From a checkpoint of a small transformer trained on Wikipedia.
Size: 24 layers, width 128, 4 heads of 32, MLP 320 SwiGLU, vocabulary 4096, 5.58M parameters.
Each number is 128 + 24 x the weight over its row's rms, rounded and kept within 0 to 255. Layers, rows and columns count from 0. The size above them is the row's rms in percent of the matrix's.

# layer 13 MLP up, 320x128, rms 0.223, rows 252-260, columns 0-127
size [ 87  99  97  90  92  86  98  89 102]
[[148 163 189  88 134 135 143 153  88  88 158 147 158 125  93 139  94 157 132 155 106 158 118 149 142 148 111 102 103  68 125 103 140 160 120 118  95 132 144 106 120 115 154 148 108 134 117 119 130 108 116 146 168 152 125 119 170 110 142 135 139 144 122 136 134 117 143 103  92 159 123 126 157 133 150  95 159 157 105 136 139 156  83  92 122 129 113 108 134 156 123 146 114 108 149 116 166 127 141 128 124 187 129 131 107 140 143 137  94 135 129 135 117 131  93 155 113 155 155 149  99 119 139 125  65 168 117  69]
 [144 104 153 120 119 114 141 128 131 117 140  94 140 103 119 108 148 124 132 186  98 111 112 144 142  89 132 143 158 104 138 125 138 137 134 118 121 135 168 122 142 143 116  74 102 136  93  81 132  98  89 147 151 161 147  87 139  97 104 165 146 119 144  96  90 129 198 144 129 132 104 148 166 141 131  80 149 144  95 151 117 106 130 141 135 152 131 132  99 111 143  88 120 124  82 119 161 134 103 112 102  72 149 111 134  81 163 137 124 137 160 115 129 113 168 108 179 150 119 110 124 114 132 149 115 119 107 120]
 [124 160 110 107 144 138 117 131  84 152 146 118 128 163 153 114 139 139 132 140 161  70 174 118 166  91 130 151 119 112 137 127 104 127 157 109 114 198 133 119 149 119 131 140 160 182 167 127  89 144 102 106  98 103 182  87 147  46 144 146 109 129 122 125 162 128 177 131 112 111 133 105  98  94 178  98 148 138 104 137 110 130 136 109 142 115 145 125 110 144 105 160 119 133  77 142 129 150 137 128 139 110 146 156 111 154 121 122 119  90 138 128 141 148 137 137 108 157 121 107 137 135 120 132 132 134 143 132]
 [157 110 149 120 130 150  96 127 138 103 122 162 132 106 129 126 119 124 155 138 114 121 154 113 105 143 164 156 165 136 100 145 130 133 151 128 130 122 162 147 171 119 118 105 108 154 148 120  94 118 123  97 137 125 129 123 151 143 152 133 123 137 150 148 137 109 120 148  89 128 169 163 117 120 120 130 109 136  82 124  98 162  64 195 158 136 139 130 139 188 124 120 113  96 107 117 108 135 148 109 177 186 118 157  69 118 113 131 148 110 134 144 103 126  83 129 126 154 170 165 143 133 168 159  93 104 147 115]
 [140  83 153 153 130 154 100  97 142 168 105  92 142 141  67 138 151 125 158 108 129 115 161  91 128 131 159 137 146 116 110 120  88 109 136 124 136 116 143 113 128 120 128 165 134 139 134 129  81 125 119 151 113 132 150  82 145 174 129  94 116 127 117 148 125 145 108  93 169 132 129 161 138 134 109 102 129  86 116  72 117 129 160 110  78 114 119 112 147 164 108 144 115 132 156 116 134 119  92 142 154  90 160 131 123 139 164 148 166 145 151 120 142 112 159 121 189  99 103 103 111 139 110 156 147  86 144 106]
 [115 130 120 149 129 115 170 137 156  82 118  97 133 182 168 158 134 133 113 126 106 129 112 166  96 134 140 142 109 115 143 130 132 152 176 133 122  99 129 155 112 160 145 148 145 132 130 102 163  93 148  99 180 143 155  88 111  95 134  79 146 108 149 114 126 117 143 137 110 165 154 158  63 142 150 120  86 137 158  89 114 136 139 140 130 115 147  74 130 113 170 150  93 137  92 115 131 119 107 118 159 121 155  82 149 140  98 119 143 138 131 130 103 115 110 151 102 145 106  88 132 114 156 139 131 154 124 142]
 [146 125 111 128 153 124 137 142 105 100 100  91 127 108 121 148 120 108 124 131 128 167 138 124  89  96 129  87 103  67 130 129 102 150 153 148 114 151 130 132 115 122 167 114 101 114 125 141 155 125 131 122 127 137 167 139 105 112 153 102  74 189  90 119 143 130 111 145 152 123  83 138  89 144 158 174 130 143 129 176 169 131 118 155 137 133  92 146 109 125 136 120 135 156 134  99 107 150 140 146 107 106 113 132 169 185 128 126 142 101 169 148 126 117 156  97 112 124 154  65 136  91 148 118 113 148 116 160]
 [117 107 141 162 144 118  95 177 134 146 132  81 127 142 151 158  85 155 127 116 119 112 159 112 102  95 120 108 103 175 150 129  94  95 113 132  93  70 145 109 156 128  97 141 165 144 141 122 136 113  98 110 142 143 125 138 101 113 108 126 169 144 128 126 142 137 139  89 110 117 118 153 114 106 143 105 126 127 142 188 128 112 122 144 166 109 106 130 111 186 147  99 127 169 120 134 115 142 118 155 139 203  99 134 117 106 126 142 135 144 119 139  92  93 113 145  82 103 128 108 146 155 175 123 143 132 160 129]
 [119 132 132  96 125 110 160 149 139  94 141 103 123 111 146 121 152  87 120 134 128 140 120 172 131 106  74 134 151  76 126 103 153 147  89 133 107  90 111 110 123 133 117  78  99 105 125 134 154 101 120  94 164 102 155 134 115 139 111 156 159  88 127 147 126 125 137 121  94 174 163  64 161 134 129 176 126 128 132 120 147 120 139 105 110 138 123 154 127 124 142 116 115 126 131 162 109 145 167 151 103 113 156  85 131 130 131 113 128 109 143 151 140 110 107 130 146  86  61 171 114 154 100 153 109 153 149 153]]
# layer 13 MLP down (transposed), 320x128, rms 0.214, rows 252-259, columns 0-127
size [ 92  99  95  94  96  92  98  92]
[[167 170 120 146 132  99  96  91 102 123 102 136 138 148 155 149 118 118 132 147 124  94 132  99  73 139 156  83 163 133  98 152 119 133  91 118 149  96 147 159 144 115 141 114 174 147 147 133 155 119 141 105  92 120 118  70 127 119 150 131 161 135 158 107 110 122  73 177 162 130 135 121 110 115 139 135 152  91 150 102 156 148 129 151 152  96 118 152 109 101 113 125 132 112 130 156 147 114 102 118 165 160 113 100 130  90  94 138 148 123 132 138 129 111 116 110 201 134 131 143 147 159 122 115 124 111 170 131]
 [163 144 111 151 115 142 121 136 141 143  60 117 107 167 135 126 133 136 124 146  95 110 126 107  75 126  80 117 108 136 133 116 134 146 111 149 163 132 151 137 119 109 106 171  84 114 122  91 146  96 123 110  77 180 125 139 138 111 130 132 136 103 168 104 110 121 187  97 115 156 116 132 128 170 117 110 159 123 131 103 141 114  99 106 128  96 140 112 112 162  92 112 139 135 132 138 123 137  94 139 123 120 182 133 158 132 126  98  71  97 125 158 112 109  97 126 136  94 158 131 125 130 127 131 146 180  90 139]
 [223 109 127 154 146 126 156 163 114 133 119 117  77 142 109 141  78 106 162 127 158 141 119 119 125 144 117 111 110 132 116 144 139  95 129 115 107 133 149 147 116  99 119 105 136 139 120 105 123 140 126 140  98 175 147 119 113  87 158 129 108 135 157 149 123 156 131 140 155 104 145 124 126 129 158 166 133 140 133 141 110 116 169  63 124 117 120 108 149 156 131  94 112 121 162 122 129 141 137 132 101 123 104 126 129 157 145 132 182 122 162  83 115 117 139 112 158 111 124  66 161 146 103 143 172 146 159 161]
 [101 136 119 142 153 112  78 149 157 155 111 119  97 126 110 139 165 117  99 146 169 115 109 149 178 161 125 123 115 102 116 126 160 147  97 160 152 126 128 112 117 123 138  99 105 106 137 128  90 160 132 155  98 145 150 128 121 140 130 155 127 107 107 119 161 179  98 165 131 107 100 122 131 158 156 141 148 135 174 165 173 142 125 110 171 127 135 157 143  98 118 140 116 197 115 147 132 150 144 138 126 129 156 142 145 161 107 112 100 126 138 119 150 149 136 140 198 101 159 109 158 121 121 129  76 148 143 129]
 [101  99 115 122 159 108 116 203 114 113 176 131 156 115 154  95 164 122 136 101 114 147 130 121  78  88 142 129 107 142 109 135 136 116 154 138 139 112 123 118 130  90 103 112 141 124 118 113 127 147  90 110 124 109 135  99 121 155 143 105 128 125 126 113 126 119  87  88 152 118 155 108 142 125 153 107 135  83 106 134 172 102 111 141 101  74 107 134 151  99  95 132  80 161 110  94 104 135 132 128 161  88 135 129  94 106 151 133 128 135 181  89 143 117 127 131 152 121 139 157 104 159 129 126 154 149 103  75]
 [125  98 171 129 113 116 163 130 135 170 114  97 125 123 126 138 142 137 146 102 161 131 147  93 159 138 138 100 110 136 161 138 170 137 150 133 152 114 148  94 138  88 114  71 154 150 117 148 137 151 127 123 149 166  90 129  98 163 122 121 144 157 157 127 157 101 101 125 139 123 137  78 147  93 121 135 159 114 125 146 145 108 115 157 123 121 118  77 115 160 132 124 141 125 106  82 120 150 114 113 165  78  94  58  94 124 103 143 143 117 142 135 148 112 145 132 137 137 142 126 145  97  85 105 116 126 180 158]
 [134 159 126 127 130 129 128 145 192 133 131 126 139 173 131 121 148 138 115 111 132 135 117 143 200 122 153 142 140 122 139 153 121 136 165 138 173 121 144  99 143 137 107 107 105  95 130 108 116 128 152 146 127 119 116 106 149 107  97 127 107 112 134 157 102 159 139 162 111 135 114 176 111 130 197  84 132  92 120 104 170 176 109 135 144 116  96 106 132 123 129 118 147 139 150 176  91 133 108 134  61 132 160 178 122 129 117 115 105 148 137 130  91 112 102 177 125 140  97 120 119 146  94 115 102 135 136 154]
 [121 136 110 100 136 167  94 127 102 124 138 176  75 121 143 127 115 117 142  89 148 129 175 144 105 136 115 158 159  55 161 119 141 134 157 120 113 116 134 137 143 116 127  93  63 126 130  77 118 159 133 122 119 130 120 143 126  69 151 172 108 121 127 148  97 108 135 136 124 126 141 155 103  86 168 111 130  91 128 112 122 118  94  97 117 146 140 133 108 145 124 155 145 187 171 128 120  76 144 120 129 118 113 147  88 134 138 140 151 123 116 143 140 145 132 124 120 122 147 122  87  95 104  91 137 143 108 123]]
# layer 13 MLP gate, 320x128, rms 0.223, rows 253-260, columns 0-127
size [105  97 100  94  86  88  88 100]
[[112 169  84 121 163  96 120 120 118 135 137 145 131 156 121 134 144 120 145  99 116 183 138 130 128 146 113 111 148 126 140 136 124 116 122 151 109 104 162 126 128 168 144 123  88  62 112 110 147 134  95 159  92 143 124 102 152 168 106  77 127 135 127 128 123 153 166 120 162 106 126 118 123 100 111  69  97 115 133  97 142  82 137 132 105 109 132 180 120 120 104  90 151 121 111 125 135 146  99 141  95 164 160 140 159 132 141 159 120  98  88  75 158 120 174 138 128 132 129 110 123 127 140 139 127 118 112 179]
 [ 92 127 137 129 115 139 145 140 132 104 132 104  99 145 138 126  75 169 148 112 100  99  95 143 154 109  87 102 148 151 121 121 151 113 104 120 141 113 154 126 100 139 171 145 110 148 131  94 175 112 127 149 194 152 118 108 117 147 136 145 155 140 149 151 135 134 137 146 131 172 128 131  99 139 107 133 138 126 102 103 141 112  70 138 102 119 186 131 146 115 122 110 149  55 115 155  93 140 144 121 112 142 154 105 149 115  90 169 162 157 131 154 134 133 105 116 143 127  82 145 127  90 139 111 104 114 125 169]
 [140  82  95 147  95 127 124 129 154 103  97 144 174 126 153 138 159  89  92 162 150 134 130 125 105  85 104 131 145 109  46 120 129 150 118  70  86 150 138 143 148 124  95 126 122 151 144 125 121 163 159  68 159 138 127 150  93 121 148  95 119 151 148 145 115 152 133  98 157 122 156 144 147 134 102 127 142 108 126 144 126 132 125  93 107 123 127 139 141 124 128  73 123 131 128 146 103 135 123 125  94 158 122 130 161 105 136 154  98  99 126 139 120 103 128 100 121  95 112 124  95 151 128 128  80  79 116 142]
 [119 111 141 110 134 167  97 139 152 113  83 169 132 134 168 117 141 149 151 153 158 136 129 125 150 137 137 140  66 129  98 163 166 127 125 116 136 140 109  67 150 125 131 108 123 107 157 116 135 122 150 134  90 147 157 113 147 131 154 167 126 117 141 123 121 144 141 131 146  87 119 137 117  86 115 125 120 134 115 134 130 106 156 180 104 129 163 128 132  65 156 132 145 146  76 111 135  95 176 124 111 124 111 137 161 150  77 109  95 158 123 120 110 151 124 156  85 153 133 116 100  90 176 113 110 146 115 114]
 [127 167 157 119 117 100 163 131 132 144 103  98 169 135 161 168 164 156 111 141 118 133 147 148 151 120 129 182 121  83 137 127 102 140 175 152 159  59 104 142 117 142 100 101 175 118 144 147 124 141 116 118 151 168 117  83  76 127 125  75 116 106 130 143  70 141 142 132 122 126 162 155 142 142 130 114 107 161 140 127 136 110 156 146 142 143 130 138 159 163 126 178 101 106 101 104 150 132 122 120 181 128 114 111 113 125 138 158 135 136 167 119 127 153 125 138 129 124 143 114 144 119 125 112 143 109 112  98]
 [127 100 139  98 113 108 115 110 132 131 191 153 153 102 154 135 138 103 127 101 144 136 100 137 138 117 121 155 183 150  93 164 146 145 146 101 120  96 123 123 167 100 131 120 138 133 142 112 107 108 113 122 125 130 123 112 134 113 135 162 103  86 144 171  94 134  86  82  86 148 113 125 136 180 136  95 149 120 105  84 137  98 108 131  65 132 151 137 135 103 134 107 141  81 148 146 112 156 136 111 110 173 121 139  95 115 111  96 101 165  84 107 150 162 116 169 130 111 106 149 132 112 105 131 119 132 114 127]
 [124 104 121 129 107 138 159 133 118 135  72 141 179 118 130 117 153 123 146 115 128 163 113 116  81 138 108 139 145 105  85 137 127  95 120 111 107 116 132 114 118 112 136 102  81 104 128 156 133 127 103  98  81 141  94 102 152 139  93  99  72 154 142 103 133 105 127 166 143 126 172 136 126 134 136 134 130 124 125 104 141 115 150 169 114 141 141 116 166 118  76 127 178 121 131  80 146 140 128 134 110 133 107 106 153 113 116 147  76 124 109  96 163 179 104  83 150 170 135 147 119 105 154 138 117 105 118  96]
 [ 80 121 142 134 116 116 114 139 150 134 117 134 108 163 135 152 100 123 108 138 134 128 111 166 120  73 106 157  96 149 110 105 133 167 165  95 115 154 109 147 141 141 137  84 123 103 116 147 100 114  98 101 156 154 165 124 125 137  96 147 147 130 142  91 172 106 133 143  92 151 129 117 132  94 137 145 118 106 150 128 144 138 113 135 170 167 122 118 127 107 196 120 116  62 153 137 104 136 153  69 148 145 110 127 155  95 127 150 101 155 122 165 113 110 162 124 105 124 129 110  85  92 111 125 123 125 130 164]]